Part of a small language model's weights.
Size: 15 layers, width 256, 4 heads of 64 (2 for keys and values), MLP 704 SwiGLU, vocabulary 2048, 11.6M parameters.
Architecture: no biases in attention or MLP, tied embeddings, normalized queries and keys.
Training: a variant of Adam for these matrices, 4920 steps.
Each number is 50 + 15 x the weight over the matrix's rms, rounded and kept within 0 to 99. Layers, rows and columns count from 0.

# gate: layer 10 MLP gate, 704x256, rms 0.0524, rows 121-129, columns 0-127
# up: layer 10 MLP up, 704x256, rms 0.0512, rows 121-128, columns 0-127
# down: layer 10 MLP down (transposed), 704x256, rms 0.0692, rows 121-128, columns 0-127
gate121:55 46 28 41 88 37 68 47 69 56 48 47 31 37 52 40 75 47 40 43 57 38 49 50 30 61 49 38 64 46 42 56 49 54 43 76 49 57 70 55 55 44 42 27 27 59 76 54 42 56 76 27 63 57 56 54 48 42 52 49 52 69 64 47 54 38 34 56 55 55 63 97 50 45 42 58 52 65 49 48 70 43 51 75 44 27 38 55 20 47 32 51 40 43 48 70 54 58 59 33 15 47 65 45 29 50 42 29 74 70 54 38 46 63 31 33 12 53 53 64 57 54 35 69 67 71 23 55
up121:66 53 38 52 49 61 54 74 46 62 31 46 76 20 66 78 41 81 57 66 34 54 20 34 65 66 35 47 64 49 67 57 44 37 57 35 51 37 59 11 51 68 64 42 46 52 34 40 33 33 35 63 52 70 49 67 69 57 63 64 24 50 38 37 48 36 37 26 52 72 60 39 63 48 48 53 39 41 55 24 58 54 30 60 56 52 90 56 58 59 57 57 54 32 49 54 51 61 66 49 32 48 57 29 58 54 70 57 51 49 74 29 56 55 63 54 53 53 57 78 49 67 47 35 45 39 49 58
down121:49 28 56 79 52 71 27 37 62 60 54 28 47 79 66 59 61 64 59 31 49 59 70 44 52 60 49 57 53 62 36 73 57 28 42 46 37 73 55 61 71 52 42 33 73 53 64 56 84 53 58 44 59 34 55 16 65 37 43 22 68 35 69 50 25 59 44 35 47 59 52 49 41 59 22 58 48 67 75 48 56 49 47 28 58 46 40 71 48 26 56 69 30 59 45 60 24 46 53 25 83 79 41 22 64 28 33 52 70 80 49 34 49 32 60 52 58 55 43 62 29 43 73 46 61 68 50 45
gate122:54 35 65 66 61 36 59 34 55 36 58 45 51 49 33 48 54 49 55 48 61 54 62 63 38 41 56 26 64 57 38 80 49 80 68 47 30 46 52 41 71 45 27 36 48 51 56 35 47 29 43 33 28 24 68 63 48 48 55 51 70 57 28 29 42 58 37 57 67 48 39 67 56 45 54 27 58 64 59 76 41 11 54 73 73 64 49 77 70 61 63 54 42 51 44 57 49 47 63 44 38 38 50 62 48 73 59 50 37 18 51 50 79 48 61 11 48 51 44 56 32 62 43 43 32 71 54 21
up122:64 39 39 37 59 56 72 50 58 45 54 64 65 52 50 58 39 62 44 49 73 38 70 60 52 54 72 78 47 46 51 47 29 68 30 28 37 66 58 48 54 74 63 43 54 57 51 76 45 39 64 54 52 65 83 64 53 73 54 85 64 34 76 52 33 40 41 37 41 39 31 54 45 36 41 60 51 32 27 49 60 32 66 76 60 14 15 75 37 35 23 43 58 63 42 61 57 37 56 76 41 26 89 25 57 43 64 50 42 31 38 56 66 71 41 29 42 74 46 19 19 48 48 73 42 65 64 46
down122:77 35 48 65 39 53 44 53 55 45 37 45 39 41 46 58 67 47 44 45 36 57 35 39 42 43 56 40 49 66 44 33 67 62 45 58 34 65 52 46 52 40 39 51 53 56 33 39 60 77 64 43 75 32 43 47 30 57 55 66 53 61 38 46 61 57 19 26 62 15 44 32 37 57 63 52 37 15 49 48 57 61 59 52 29 74 34 56 61 54 47 71 65 58 52 56 65 60 31 21 48 17 48 27 72 44 42 52 36 27 45 48 50 60 45 61 36 73 48 30 74 22 25 60 64 38 62 55
gate123:57 22 57 49 49 68 59 52 59 37 68 60 28 27 53 21 41 43 83 41 57 43 60 59 52 33 69 27 45 52 48 67 62 55 37 60 40 34 41 49 58 23 37 67 28 52 60 78 69 32 64 63 59 43 22 57 49 58 81 57 65 59 51 64 62 56 42 49 52 36 64 33 70 67 40 63 37 55 48 44 56 42 40 68 44 44 37 62 53 75 56 34 24 42 33 76 47 56 72 43 72 51 31 33 48 50 44 37 50 42 69 52 55 26 66 45 15 56 52 44 45 46 56 51 49 42 43 59
up123:58 56 49 50 52 63 65 44 61 58 36 73 33 53 43 52 49 58 65 55 26 41 43 73 59 67 84 31 50 33 61 55 35 38 36 70 61 46 36 68 69 55 52 31 31 63 17 45 71 70 29 81 68 36 28 33 20 07 56 37 61 51 50 37 35 58 56 52 35 54 79 35 61 67 64 53 49 42 45 63 53 58 50 42 79 45 66 44 67 45 66 53 60 79 48 36 57 41 38 74 51 35 26 33 58 64 66 40 50 48 55 49 48 79 32 42 24 49 24 44 72 54 45 32 53 38 43 47
down123:53 41 46 74 62 41 73 32 47 49 34 78 49 52 41 56 53 55 47 22 70 60 40 51 55 43 67 35 29 39 42 39 76 87 62 41 37 56 32 38 69 60 55 82 54 60 54 71 55 59 54 36 52 21 38 50 55 38 21 27 66 55 45 50 56 51 47 72 42 39 62 58 35 44 33 39 47 57 65 45 37 73 41 81 40 53 48 00 43 38 74 34 80 40 50 31 38 27 29 43 40 34 54 36 81 68 30 34 44 23 64 25 50 66 56 68 46 47 61 52 79 77 48 52 68 65 61 39
gate124:73 38 64 44 48 44 62 43 50 28 38 29 44 40 64 27 52 44 15 47 78 81 43 63 62 49 73 70 31 30 49 48 68 52 50 51 38 46 56 23 52 32 31 47 50 56 44 40 32 74 40 39 48 45 44 22 67 30 50 29 41 61 67 27 00 62 21 49 56 36 65 23 50 44 33 20 40 49 54 62 40 70 58 20 71 56 56 77 74 27 70 29 91 56 32 50 42 72 39 33 36 33 31 43 60 58 63 53 79 56 15 29 43 41 65 59 28 72 48 44 75 55 49 63 69 35 50 65
up124:35 28 62 47 34 37 66 40 40 75 41 26 32 61 54 57 40 66 60 58 31 62 53 56 25 73 40 15 29 55 60 38 17 27 59 48 49 33 58 33 30 61 37 51 33 53 49 68 44 27 55 38 35 68 60 40 55 36 61 36 57 52 50 61 55 53 20 34 33 44 42 40 63 59 66 43 59 62 60 23 55 41 71 39 50 58 33 35 49 56 63 59 73 46 85 62 78 77 39 54 17 65 41 32 75 45 47 19 51 60 48 56 50 55 46 73 50 44 46 38 58 58 56 43 41 43 41 54
down124:36 29 46 51 56 40 48 55 42 46 46 39 70 22 45 85 55 18 29 51 36 62 57 72 45 64 55 69 66 50 65 58 35 58 49 52 46 68 79 34 39 51 52 87 59 36 59 44 45 69 49 40 41 38 40 57 43 49 45 30 29 70 54 36 38 49 39 41 42 41 34 72 28 28 39 44 48 83 53 33 45 61 49 30 38 52 51 99 50 64 60 38 61 47 24 48 50 51 49 56 82 43 60 20 34 50 56 57 50 68 48 54 45 73 18 38 51 71 55 21 55 58 45 13 56 26 63 76
gate125:34 53 48 58 59 52 55 52 41 38 78 54 70 34 50 40 49 55 23 33 74 48 58 33 38 57 78 67 62 45 32 64 66 55 19 64 57 68 38 59 52 49 42 35 46 68 75 67 44 80 58 50 67 50 26 42 52 82 74 53 25 49 69 30 48 40 47 11 42 52 52 37 49 38 47 26 51 42 37 59 42 46 24 76 49 47 68 80 81 61 52 22 34 59 59 55 53 41 84 31 33 18 42 56 71 32 28 41 43 51 65 23 65 22 37 42 86 54 57 69 78 37 38 39 61 59 49 34
up125:36 76 60 29 61 47 56 49 52 33 76 45 66 46 62 57 36 31 47 32 33 85 32 53 53 60 53 46 35 62 46 66 58 60 36 53 44 53 59 57 37 52 40 56 47 58 44 37 51 61 40 61 34 53 50 58 62 70 48 29 35 78 55 44 48 67 63 63 39 14 40 53 77 72 29 50 47 42 65 77 42 76 61 60 30 50 45 60 35 63 59 45 70 22 31 53 60 32 76 48 54 58 61 88 65 47 47 47 55 49 52 63 39 42 61 54 36 45 42 41 29 57 61 72 50 46 75 57
down125:54 42 48 63 48 38 47 50 42 12 46 65 53 74 51 39 59 40 49 41 53 57 36 60 67 41 56 62 63 57 64 80 34 19 73 65 64 49 48 50 56 35 29 41 45 67 44 49 76 61 61 54 55 34 26 59 55 45 66 53 63 45 29 61 38 60 46 45 55 76 78 25 62 57 60 81 44 48 49 49 34 67 56 36 77 62 56 27 46 29 34 74 25 66 55 80 66 63 60 90 25 43 36 22 55 40 65 65 65 74 58 61 72 56 42 42 53 58 59 63 66 47 62 27 58 36 35 73
gate126:78 27 61 37 58 69 48 37 60 39 45 55 39 36 66 42 41 68 65 72 72 57 54 52 30 64 53 59 64 31 57 37 56 74 59 32 54 34 50 57 29 43 63 52 39 69 50 56 67 37 62 43 38 49 55 97 40 70 36 30 53 65 40 39 35 49 47 25 33 56 54 29 57 43 19 55 60 18 59 60 37 32 43 42 27 60 40 36 75 39 45 70 49 45 44 80 43 60 62 76 47 49 60 55 71 27 52 66 65 48 43 30 35 41 58 52 48 82 19 85 55 57 46 36 30 60 83 54
up126:50 22 44 40 46 56 69 28 74 68 54 08 61 36 66 45 45 69 76 55 65 49 45 50 35 54 62 34 52 48 16 38 42 72 61 40 58 64 52 27 57 14 40 63 15 47 42 72 41 65 46 28 38 61 61 60 32 42 43 28 51 49 32 75 36 90 61 33 39 80 86 36 52 78 33 38 46 53 41 86 59 29 31 50 33 59 56 40 47 47 37 68 37 81 66 61 66 24 72 47 67 50 31 52 72 57 48 30 56 33 49 41 28 54 43 36 55 64 41 51 39 73 47 09 55 55 62 46
down126:68 46 64 65 58 32 58 45 59 46 39 51 33 54 56 39 64 63 47 40 34 55 50 60 80 47 58 59 25 56 41 38 37 66 83 62 66 74 28 67 67 68 49 47 56 56 50 48 57 44 42 48 57 56 47 47 34 66 51 33 51 48 78 40 57 31 77 42 57 37 53 73 52 34 50 64 75 37 49 47 63 70 25 44 14 40 17 99 52 34 62 44 72 53 18 76 46 59 34 37 39 55 40 47 58 55 48 51 37 43 33 50 48 56 50 46 41 39 49 42 34 49 52 69 48 59 39 37
gate127:62 32 49 41 63 69 42 05 76 57 52 35 40 72 29 26 28 46 49 59 56 55 51 73 25 40 44 52 59 47 53 73 39 55 24 48 24 38 39 49 32 56 51 24 41 34 66 79 43 44 60 48 57 31 80 57 58 62 64 57 52 52 58 52 23 42 67 63 53 57 68 55 47 60 40 55 60 76 42 70 34 34 51 27 54 64 51 47 57 33 50 39 32 44 67 46 27 64 46 43 58 35 55 40 23 41 45 62 42 53 41 48 24 40 60 47 38 50 54 45 65 63 29 47 74 46 62 54
up127:50 54 45 26 48 24 44 62 45 85 65 64 33 55 67 36 50 52 43 46 76 74 32 71 47 37 55 54 56 39 42 68 63 68 42 46 12 55 56 18 40 37 66 64 40 44 67 55 43 56 46 57 67 48 92 64 56 50 35 52 37 24 52 39 39 53 62 45 85 50 50 69 29 46 77 53 61 53 59 34 23 25 53 64 57 52 28 69 63 42 67 62 56 11 37 46 50 42 43 64 61 73 33 52 28 43 59 77 57 51 48 35 25 53 53 56 61 48 44 40 36 52 30 59 37 41 60 45
down127:45 47 48 71 45 44 44 55 70 29 45 60 47 61 43 59 51 65 57 38 33 57 48 28 70 57 65 50 50 61 53 39 44 51 62 49 47 47 56 49 37 47 25 06 62 62 56 28 72 37 14 76 49 81 54 55 65 49 77 44 64 30 63 55 50 29 48 72 78 41 46 49 38 71 29 52 30 85 49 48 75 42 37 87 73 07 49 29 23 47 34 49 65 54 54 59 60 58 50 77 56 58 36 35 42 45 53 42 44 67 73 45 50 61 46 34 50 45 67 52 25 57 46 59 35 36 43 42
gate128:52 40 46 36 67 31 45 43 34 51 58 73 60 64 55 51 27 38 44 39 66 22 46 74 32 35 41 60 56 50 44 58 66 66 62 52 66 49 65 39 48 32 41 30 73 68 30 76 46 42 45 55 74 50 36 30 54 44 54 38 28 65 82 43 50 37 23 52 47 81 47 48 67 68 60 58 53 50 44 47 57 57 60 67 35 33 18 64 28 20 53 70 71 65 33 51 30 67 50 52 38 26 40 50 71 66 49 40 47 28 27 54 74 54 58 29 54 43 51 43 70 47 34 65 26 49 19 41
up128:62 56 46 36 55 40 40 50 26 63 61 78 52 33 33 68 46 40 50 61 36 46 52 60 49 57 64 47 69 68 27 45 59 45 52 48 47 38 43 72 61 43 35 29 50 43 36 86 33 31 43 45 39 37 35 33 31 55 31 55 42 33 40 58 40 29 44 50 24 53 18 72 57 45 51 62 57 44 69 47 50 63 73 49 50 50 35 58 65 42 31 58 39 65 46 43 48 62 69 57 61 37 56 53 52 70 56 36 61 37 57 53 70 72 87 55 46 59 78 31 55 53 45 62 34 61 41 25
down128:33 34 90 71 66 38 51 59 30 51 37 38 74 31 48 76 36 51 62 48 41 35 50 65 56 35 50 53 50 61 47 24 44 42 55 67 55 47 47 65 58 50 41 70 47 60 63 50 57 53 63 45 42 65 24 41 50 19 75 72 39 31 36 33 47 53 58 27 61 23 57 42 45 62 36 60 29 41 38 43 64 47 83 72 59 43 57 75 41 42 54 38 41 43 48 37 33 74 38 41 42 67 67 56 50 27 58 64 76 48 42 55 71 51 69 51 52 77 39 43 41 43 51 46 66 55 48 45
gate129:59 36 35 40 25 49 71 82 48 29 49 39 45 45 63 73 44 78 46 44 53 35 61 68 41 21 49 36 57 16 40 53 11 41 63 27 50 46 67 46 54 48 39 62 54 47 48 64 38 23 29 41 64 62 83 41 58 81 58 34 91 72 25 60 60 74 32 62 55 84 41 46 36 68 48 43 57 46 10 44 45 44 74 69 49 49 45 65 45 56 56 69 33 57 23 55 80 67 45 94 50 51 53 60 56 60 54 53 24 45 35 36 61 67 52 58 52 40 57 20 46 42 60 35 52 55 58 62